{
  "hidden_size": 128,
  "head_dim": 64,
  "bias": "none",
  "parallel_block": false,
  "init": "trunc",
  "init_std_up": 0.0462,
  "init_std_down": 0.0,
  "batch_tokens": [16384, 32768, 49152],
  "train_tokens": 191200000
}
Each number is 500 + 25 x the weight over the matrix's rms, rounded and kept within 0 to 999. Layers, rows and columns count from 0. Numbers have three digits each.

# layer 3 MLP down (transposed), 256x128, rms 0.183, rows 235-255, columns 0-127
505508476471494500500493493514479495527515500502468531492494494494496524499519515524500511467525518501482516565482489526539522519496486498540503487510533494552509493478514533463493487459522442511556505497514523493526483513490523459505493531477462515455464504511516442522468501495504466502481473527521521505514453493556506543536488512563487475515485516554533490468531478475545436517525
481511486482516485481509456487484526494525478509476525481484495496571495497537471513517527464458520493479498470516481508528497481464508545516463507527535496518506514494486513502488498485479498477506496471481477508496457520504483508492586503489500478518531493522510512459515481496491491465485510555485495517499476511533509504500503517508506504516495523475508511506487510485471531501509
552536528542513467496487478492504510470515512497478477509526569518518483483482531485512491496471484486456507529504541489486526490509487478500513516475508526487473519534503517522478519457545446497522552509540484506464519541489534517480477513506488484509520537504449485518494532493463498474514494550432485439506501509510531469525474501505512483503545497528481533524514488533485532480472
515484474479469468472515556520553504491470448476543456492468509501481481513490588529522513528500463491494477484513479517480461558460486456524490478466491515513497510507485457470489499479485487495523537465435510499538494483477507532453518536481494467508509506508491514514495501542537522495478457495540470528472538496534456496505481488507521512457487477500473522472489523492508505548484
496476548525536480478500518480528502458486498485529470520480488492497481491559446448520502506498501468490549511473497505460525520520494503472484485520474528475530535528447510470496510465492476497493450485492489485538490486545543522516501462505485497518496529513524522460508467477476510501531497507487493492543538471530538467437503505527479532494492559480531497504536543508467529500542
533536485488530539471479485504543503470488532518502506522503477472472521520520511517501518478520524512464507496530535496486530514488490534517486468513458496477450521529510483514483484509458520547489524530477532531507535425526517452500511519519525478477505536526508489523480490527517464484502490539549531508480467505463518480526473549493447543468524504481468510514513499516521527478500
561516514521483520498476517472526532534487517485498507494488447488460489503510498531469543492501471473511494459517484503498436534481502491486453464522508460537463514516536531475482502495491520487467509529470546488480537451538473523490502521515472479474507484513542531492440536507494480517513505547509504503489544533480433510510499494471472508476504476413483512501496506493513487480482
485481525510508499545500485543546492469505522462495497492500530474513522522514523460513491518480546479513495482488480511487451562520472511489481530514522543488538507537505518525518457468493520433589511499495498529485521518502480490487510495493506501522442506467461509538516492564465483455517549492530523502513528506498484555462535423495495472500528484502469494482506511498511511500429
479475517517523461472485481536524511474503496432501462461515502490491478454456527479518509480523513500485495463518482476518501459474529469493506469473496481515538518502474525489508505486491523473483462494519482503518499468460517501499489525517501476500517496494509483477440477501476530505492460490494512494510518477526483499554464488507529498544487471507519497481494449509491515504538
529508502497524549521517452539487542472530497504470547486495496433476524507490474510473551538513513457492472556486535557512514532481492508558524494485526497475493482539504501519513488538548495483464527519514511531545501476502507497538477478449479502486484470503466495506499515533519484471500500503468467465530513507467514546537491467498556492492525493470482495477486470528563482472458
458520488543527521518501460497503501479507542531486569447524516471520485468496510498561498474476466437456474482514459534540495483524528517498473500507513477522479521542489473485480556519512487485480505495494510491477510488506483507531489510477499473515501487506504474525534508494506512484506514547501493483543471471514504462464488514516476504505492517444484501493452502544488473548502
463535502463466506513519498557444469497479480528495497499485523532489445519546529528460502455498524526529454533495507529481539498506482493537483531477516464525518477500479500518447498481515509478496505527505552504482464517470456536499525504521513474449493493526489474487453505507513558510520479471536543467495504545541449497485505456481497523490445515532490538480480522529511494491497
462508523524512503513507493496524494495487493482493529437493477519487463454509453463504505550483522483493448484495525479454494480496537512463507505484471497503504503486528472464487510482500493499524498469514453537506515522458493520512450507532514466502519493515505511517483525500533511500466488442532490540481471493510475533524502440506504547494500484502542492538485510463467493476478
480484476531533491488476460518471496490491510495504500501485517529493515491522487503474510467492481469455544541504483483511485491517545463531479510510477501497504494508497491507456475471524545527489493486463499457546492480513499503497468506428512470466523519503478486488538515488509522512471525537503496530496466465480517500465498517495509495503499478514561482459496489450514483531503
530550462464536513497481503536527527494510478460458536484492559542528468520498475551518511469481481486483471492454494478492545486509548484493508490516534485502537498539501492456459499495520491523480498535491521526505481466534475532509461519506500508498478521538506549530541472460489516481504489507490548485515548502457528542493551487526521520514522479485463514524497482451508498484508
488501488492514462508577490501483485454504515492498520530489496504483506498489470495471499465511491520518458481510493493531451494480509561464520501471487468488523466551517460438498465496484522535521471531498505523457493506519499533557507504505496468494514510495470483452511488526514522524500503491509506506499477473524529504490467516511492519508487476487475521540527543479422469524459
486469481504517495559464460488489464513486503541533504536527512517485488507537445477473521484508442474516474504495470472528471525483489491514498480478479546518454506518519507504516522506480488503495514528505464485501497474505459488512474492497477518470465507498500488518512502483528485508455494502481492520468541520487466468522500480515528474499512515523471534541516511461510504469505
454491539560496476503486485532478519495470497484512492473545526479516490494559496511503537514478444507512480548469482525518471470498518516474467549487525483484475514534506516509491540483475500519463517507513540492510526507475493528546532501552483475499553509495481535482547477490529506464514457560532526507481511437466516489484496490528555500488488520510485510492501459535517493506500
519469525501505473497492530483487496508479515464489470490451535523473481486473514465509536538516532502447477523505526479509521498491531494498448463485477531499533500486548485471485481490484496506521522513503467461577537448526485519475500494513535534489480499484481523487538520497580503526517485496498514435526508483502443491474486550507485518485523465540493497481522494513500483524540
477528461496486553514546528514488493491520468488491488535515522506489471462516516493493541469521499493474511500507441511517478468519523540455522511502478466482533518506505519502516564476497514518495518507509462461510496507512523479508493480495488531469519492489487483499477506474523536511501465535519511487492532469467508471522488487529538529517456511511496538500508483475488521501489
487529496500458491482496515492501514487468506493515515516481491475504507489578498503506473526510503512534484522467499496525508498541522517488483504532499517502521513546517494503503452489489484525508498444483483479465548497473494512489517510486484512477491521440509496522546499517502497515497529502512484492520487559501507504502534489492540512493472506511500545488503517524469490468523
# layer 3 MLP gate, 256x128, rms 0.205, rows 236-255, columns 0-127
456502527553486486497510503506505504535519491454479503477507493481493549464507494447495488468516452502506479508488499534510520516487441479528494519455535492493485511503557529495527464534472490555483513537525491503477504486493545494501484468496514499473484490516517515505487479458504528472506482499516458468527550480473510481477499497486550537542533518508523480494526536479491463485464
498466469552519516510464473534517458501554544485494502477476502502470471518535527540520462501440543533434487496509516496542506542523529546486485492460450483509529499478470492528505465484507514490528505545534539496500512505541527525458466549519509501474488466525456509489536484508496505480489496513505461506492518527508493520503494457534508493491518468500472496521447496476520510509493
458455495491499497501515483498470519550525497479485498529523462464492503500501466497512488475503546498507519541506510480508522472533514497490530502509513474516467514505524523563473484492535506554474474526545478493496496510537479529479517522525497441537485483461465515486482464453498482460478509502493537508537455480506541523510518459443510470496490469481532530505480489494523442467489
526539467514470500522482517547510481531486473493510526508497550554470538476501483475509490507504509504547476482532478452530499502517486485535529483506533476498494488500508465475504528477508508485489514491524478497465514476450490473517456530417497527512497493491497534513544469503514453539455514506504519470444542523502514540483488511459478454480516456542534498493489487521501470507500
464526537509490480501508466482484484555513476478495518522509496478470489501534497549467531485496517526495538497502438505547464477531483511475488493506486497501471460500526502506474486528495500540490509489548483500473521531501488448456536488506504495495523465542462477506481511459509495496537481520500477510472510534513513451492506501466435469524549463464510533559506490511487487545495
505443500501482462529480478458537522461534473494494489530499491468514529472464468536536526472488535480475491477510532528518468503537521508493475463534516512487530565494480493479478514505529543504523531497501524479529486453491484455520498525489470498490498486487544535495521512512532511511457501544489484546465522528528506514509475451481464481494467552538557487490455492487497486511489
532482526534442496482495457474482521533494527574548505503513419537507480489504503526526449496476485533529532471469538483541512493463508501435524478460500458516492497515517452489525502542541487505495496519528509531483465497505509562509477520458538495469504503473475509470514477505524579474482513527487487486493502483554520508495475472448473459498468473513512496468489505510504493520519
490494525519507512509515487497538488541509481527473479496505528516509499496469477522518519510487527469489470522510513512507526510491489483505481491468542478488505530505516471498503467515476505509501494497557511482486524518494484516499535513547560503512506489511509496470507507488533525505508450523515521536532502488473525486535513488517511528485452525465489502490481500477507473490524
497489464506506493497523511490519470519498516543483472514484487541486517459510489482521469445495500484505504486513499474438565539520547519527509492505532507492521491464502462541534527455501488516485494509470504509494462526537495491524508515499542492523520525479559544493500447513496482559508530478501472497514494490507475535500531560500485487494481500540516509507496564463460499554511
522504488478497505520492531508519428522497496433469454526516468507486489471500500514441486515521537557527520506541525452516528510503477489509499477569517512516530441473485487508523493542487526526544495476525488520450489502488482520479511496487461532492541515454465519475508492484507524464492521502531475481448514475511459524530483542486557492459493525516516487520508512486468480453468
535526511565520488485486523489513494504506503533478516480492461522485495486474463477492521499554468518455494469521490522516511516539514528498480494492528557513481470483510523502554555475545503499535449545476466476502523488525543500480505499509495449502513526498488479497535464524451506459520490483507478481489563437513473456486480534481541502554510472493484472472509487514487506515506
478484498509495460508508519490546476487480509497502533467513482503465505492493472482486481535516507500491472482425575505502514514526537515476540495494494514472454476428539500481480504430470520478475491470509477530500546493459504464486541508515523482525530512499522541509467529526507527504487506470520498504467488486522498520530512516509449542463508452503531480540515527510467499436487
528516491462491538524522497444519506515462487471491488456539526473477519514537497517467530495516512497528492513509508505453485527505451544519535513505497536493487503507487524538507513546478477486518517496475536553479484524490477520510509493490466488539511503507518472497518504498502491492525503490518491468522521509488582515519494504522481491522462496503525510486485499513471483482492
468459485486475528503522506525548472466472506536543508554465485475517532469503467433455466477491498443493524504480529532504474474528519528505527482491473477493481516464450558544541446498535475489520517500474480482476517522498521495486502502498509475474478456534481489503505521554512458513487468511548457535497484505525456523513489523529497457479494505519529501516507509529516454482533
470505474517501529472510497466483518520526486476487511471485481500504497505504496524492522499500504483483521475487470492499513510538483508519528507553514502503511478470489521527473526458519521433503515515520500489492538500524477460483489464514502519515468453493518456503485497503482486489504519442494485503485510491519522509499516481505479506512520497516520477467482498509524528524537
486498500509490481495528486490463480485500473521518536527496475538506502492490488537517501477478501504467497479475524485461493488429497496475512530490483482522491476466512492510492484477494479487493533482526532477492512538480458509518535432490506486466507500503526482480474534534491536525488475518493540486485521496471476480493496496524490522498465546476480474483488505511485525527488
522476488528535526523497478520527537514513468474560518552454513541484551513529512475500464447514466529436424490482547468540512543449508486484547521499537514506575504502498486492460487507538492466511489525480499443481510525523536491538547463533553498460455525529522513513456525475519442517492455480504548508469552535516531481499493491493486511553502488456488516523509489546543543468441
445487496463500536535544449531531500518517467500456518489496524487537484499505487528476523507491473489551521505497491510529519533524493505498506489473537522498490455464453534485489497488507518474501479533496506517485517521510537471459522520538508490451499498528475503476495443497503450448497489499497480461487558502526479484499480531491509516485522495529528491550507560513511520498487
497517476534542490476477515541472451468425501510534527471473541488524531516454486491466502528542483487500482532488497506519515515465495502507505500506531498470503500488501484538478503518463506487502463533515495490504552500486490506471485484519475494485438522494541539512552497493452489501538482497527482524513492499548508543530506520500473519490522528486499449480522533562544526517515
479524489496556525501497480490485485494479477493561530491520471509495502495471528520469496495503544517536479509480517481488494525486481525477474470509503463513486495497510494519546474530505501510493522516451488529498469470520520551515493491458475510538525572481536498470481502521544477493498511442504542511506485470533489541500514499500559473472456525493474505471515534500516461533472
# layer 3 MLP up, 256x128, rms 0.202, rows 236-255, columns 0-127
536499479455512501499473493509509505472467511538517495486488483526511461524486497528493520557474547524481505475499506478499462470526547487452491491541473497516510488495455494511472540447520510465500497466474502492532485540476463488499501525534487531510520503497476478506531503554491471524485510511464517539463476542534475519519525483533450484454485497499478506509510466521505521544519
544497507534495465524503475498499514473476519476454470486527509510520476519483491496488531502519499484494463524515468489542463499495484443509518496455507528506467510475459469475464518456500497494550491499474524488463497502548482544480483528509544492480518560479491500512509522476438465489530473513451521524495474471503523494508452505498492472502512537491484504497508461519502509516480
525448558513503483543520507531462497540503537480499516544528463476498478529485517514463465499473480509476501532495511456525518505513504485488509535494500499501492509477516511531498498538506493487486507525510457444520493498522485524452527515499491491550469500456497529470437480515515478470510475525525485466505460440512486511466484454484491506551513491505488488523528500521508492410481
519486508484500471465478496451555487494514490519556498474497462502512492530490491470502519483518503512458478481496472538487528502491526539495484475496489498475494509515456509490553525430472486476469499506471493493536508495519516528456519511478503493515491495523542503460528492457479476504491454483500497513538519511534503506486531486528480530522511528493513473517562505505473545459484
442514475483454476488460543473530523512528478458533458552488518550527508474496478488487494469503513530489445542487514498511484502527492512447517475468519515505515433480473519501474529482534519495583483509474468513487496526479513513499496477546480494493484521488475465503475508507497502502525535504495513503507542471531485497511507495507516506518509483487521507533507461557455506488505
502471472464496497526494480460492489508493520509525494494532513535556498511491527526509472504447505553503501571494493538497500462509498467506543483518517467495521548498495466441507483514493473473536512496522479474523467513459486529500531485465523490543478496506430505505530558519470504495480466543528505502468467521496504476488498509546496459516467554524494516533528553537543524503504
466508474515427530479481438465519518497534516543531500489531455499460500524488505491480469474492542505525544459450477445534471532491500512488450495537539499492473503507505456455523511525520528485501521509539496510493492488482488531450481499472564465498461495493510506483514503487485558456543529456466565472493497481545468519496474473438496465541486531512493531467480494487499481499486
559471485511522500496499488523518460515519528500491451480516482519526508479530503520515509519503488501468529475532506519504500513529505518463515477482472478493520487489458468476501500532492498477477494485517520475504508527496511554482508511546537487513507495504486485457524531501516471455518480518537504528478524493486512455496494497521530510500487484479484508494503503540497523504525
484462519493483484548486498534484502497490522438509555538511531453487544551484495469480505536516475511493494547509482557533477513467471451512517502477450490487482516552503523527479469525486498504499521502544533505520493456490513498441522477529476485505487511457488488527494539504507524480516482498478533517509532482502526511567496442534524523463489487466469519505502465486535483501502
476516564523504483486526527460470561498504486502492508524496480493503511484482487504517560460521465503465501496473505493494506498500521527493533560488472494468450509474522489504509497482478468447469533522458501497529499503546535475527492463530552482477485431548527510519491520492452480492488441514534488490497515535499541501515455513536478496541492522522494529473542477504499530496519
492510474490473507508503458485490520466492493425426494474503490465474468526524559498481511545481532513468496512485510479502508477508466451496486496474458539538469523535507510533522474521484472517522508440510482508496482529494502506484541445557467525491452523461524532492503497512511465502499480538500478500501483494498517512506504485521508524516529495429483479506521537474534503496498
529494492493461473519499556471530494521474533523519511472488496532482531487506467500497453528466503486516506463465527484455509497536511535489567486508449511482462498490534503510500515464514507494502482498480511521477513501470516506490520516492506448543513469489502495521496527536472464513478558464539471513450493486496495499514529495498443516475519469494500455520506522513485502465502
506527476479466503482470484491517499517476510476508527494511512486527457525540498532476520487522477466489502553524514495472524472517506497500475474477507477495520504485475499528489495485500529528503532473466521485534487468524509509525517518421479513501503481523521535490512516470521480549466512504507464508478493452490500515516510553512496505464499480474550494492534511512522487466495
498504532492467520506488501437496562532532472534504507491506502466494463546491541488551529509480485536514478491463531448524538459486504504515494448495470499511473535499514482475470524511507550512475520477532468483540504495463529499489510479492524529506505544517525466497483479465503539491491520503481515494508488499512520503493486478512505519527486485466508492497525501498490510464490
526514503474512537521446477482500515498526487521539478491523511512478513457514488493512491464453493453451519514479464506508511515507512502550472552523508502512501480456492525547504533507579497462502553500490479516497509526481494482462520482518487512462495474500519489551487496510530506467496480469471485520478527500462506465511521492497536513505493519483524500442496510464538508528508
484482459500549521520461492531495494489477529498486527536510458496504512530507492480497493480528512511517462562523515487500521521506504520524483464464528515512471472501535474520507523474524467486498509534477457519527509481513469463484487488460497533495473502495477557492513499490522478506504492493478543501486518500487497514519483492506529483481502528505474524510489481493511472507509
510515518486492490470515523462484494484486543529489514483549507474523430475496476506487562548477473500537548489507454524512521488503500551520458480534486502481481464489500547522508501486469530497522532470465512549511503513467450542450447512464454465561542506460453506526551470574482558483537550539499466492495447471468472527485488500488543493460499507547504450460496500459471449498565
486510535526497453498508486524465495473491500538491486516502494465486451518471523523538497499539459547480529509494513519520524572490527521523467513479453549519485551467459519474469498543521486541461499502487516498560478474497485479520501524522502513472512481477483516499512521574553488500494516554524512494470515479495520505511535548456504502510507508502458518542493500492519471442476
497475524456476499541554491450509531519558493513470494525549447484486492468534520495531506474467502526491523448534489499484498481514502496469487500492478506502518502504517532479539507489536526489514533495475482520495437513531514507521504496486520499503546505513438481482462506488538517486461536520446511478491528504447488456479511502477534484499462471515507540496489436458455485471488
519463515519460463518525519521519533489528537494447478492472526482497522506520464472541511502527489483461521471514485517515490497519504487536540529479468525496508507502480510482451531468493500471504480480533522490507522531483486487483490503549530485471481425525463492516524497482465507504487484529486476482479521521470507457490494512504436511533524486500524487521498479518477537468534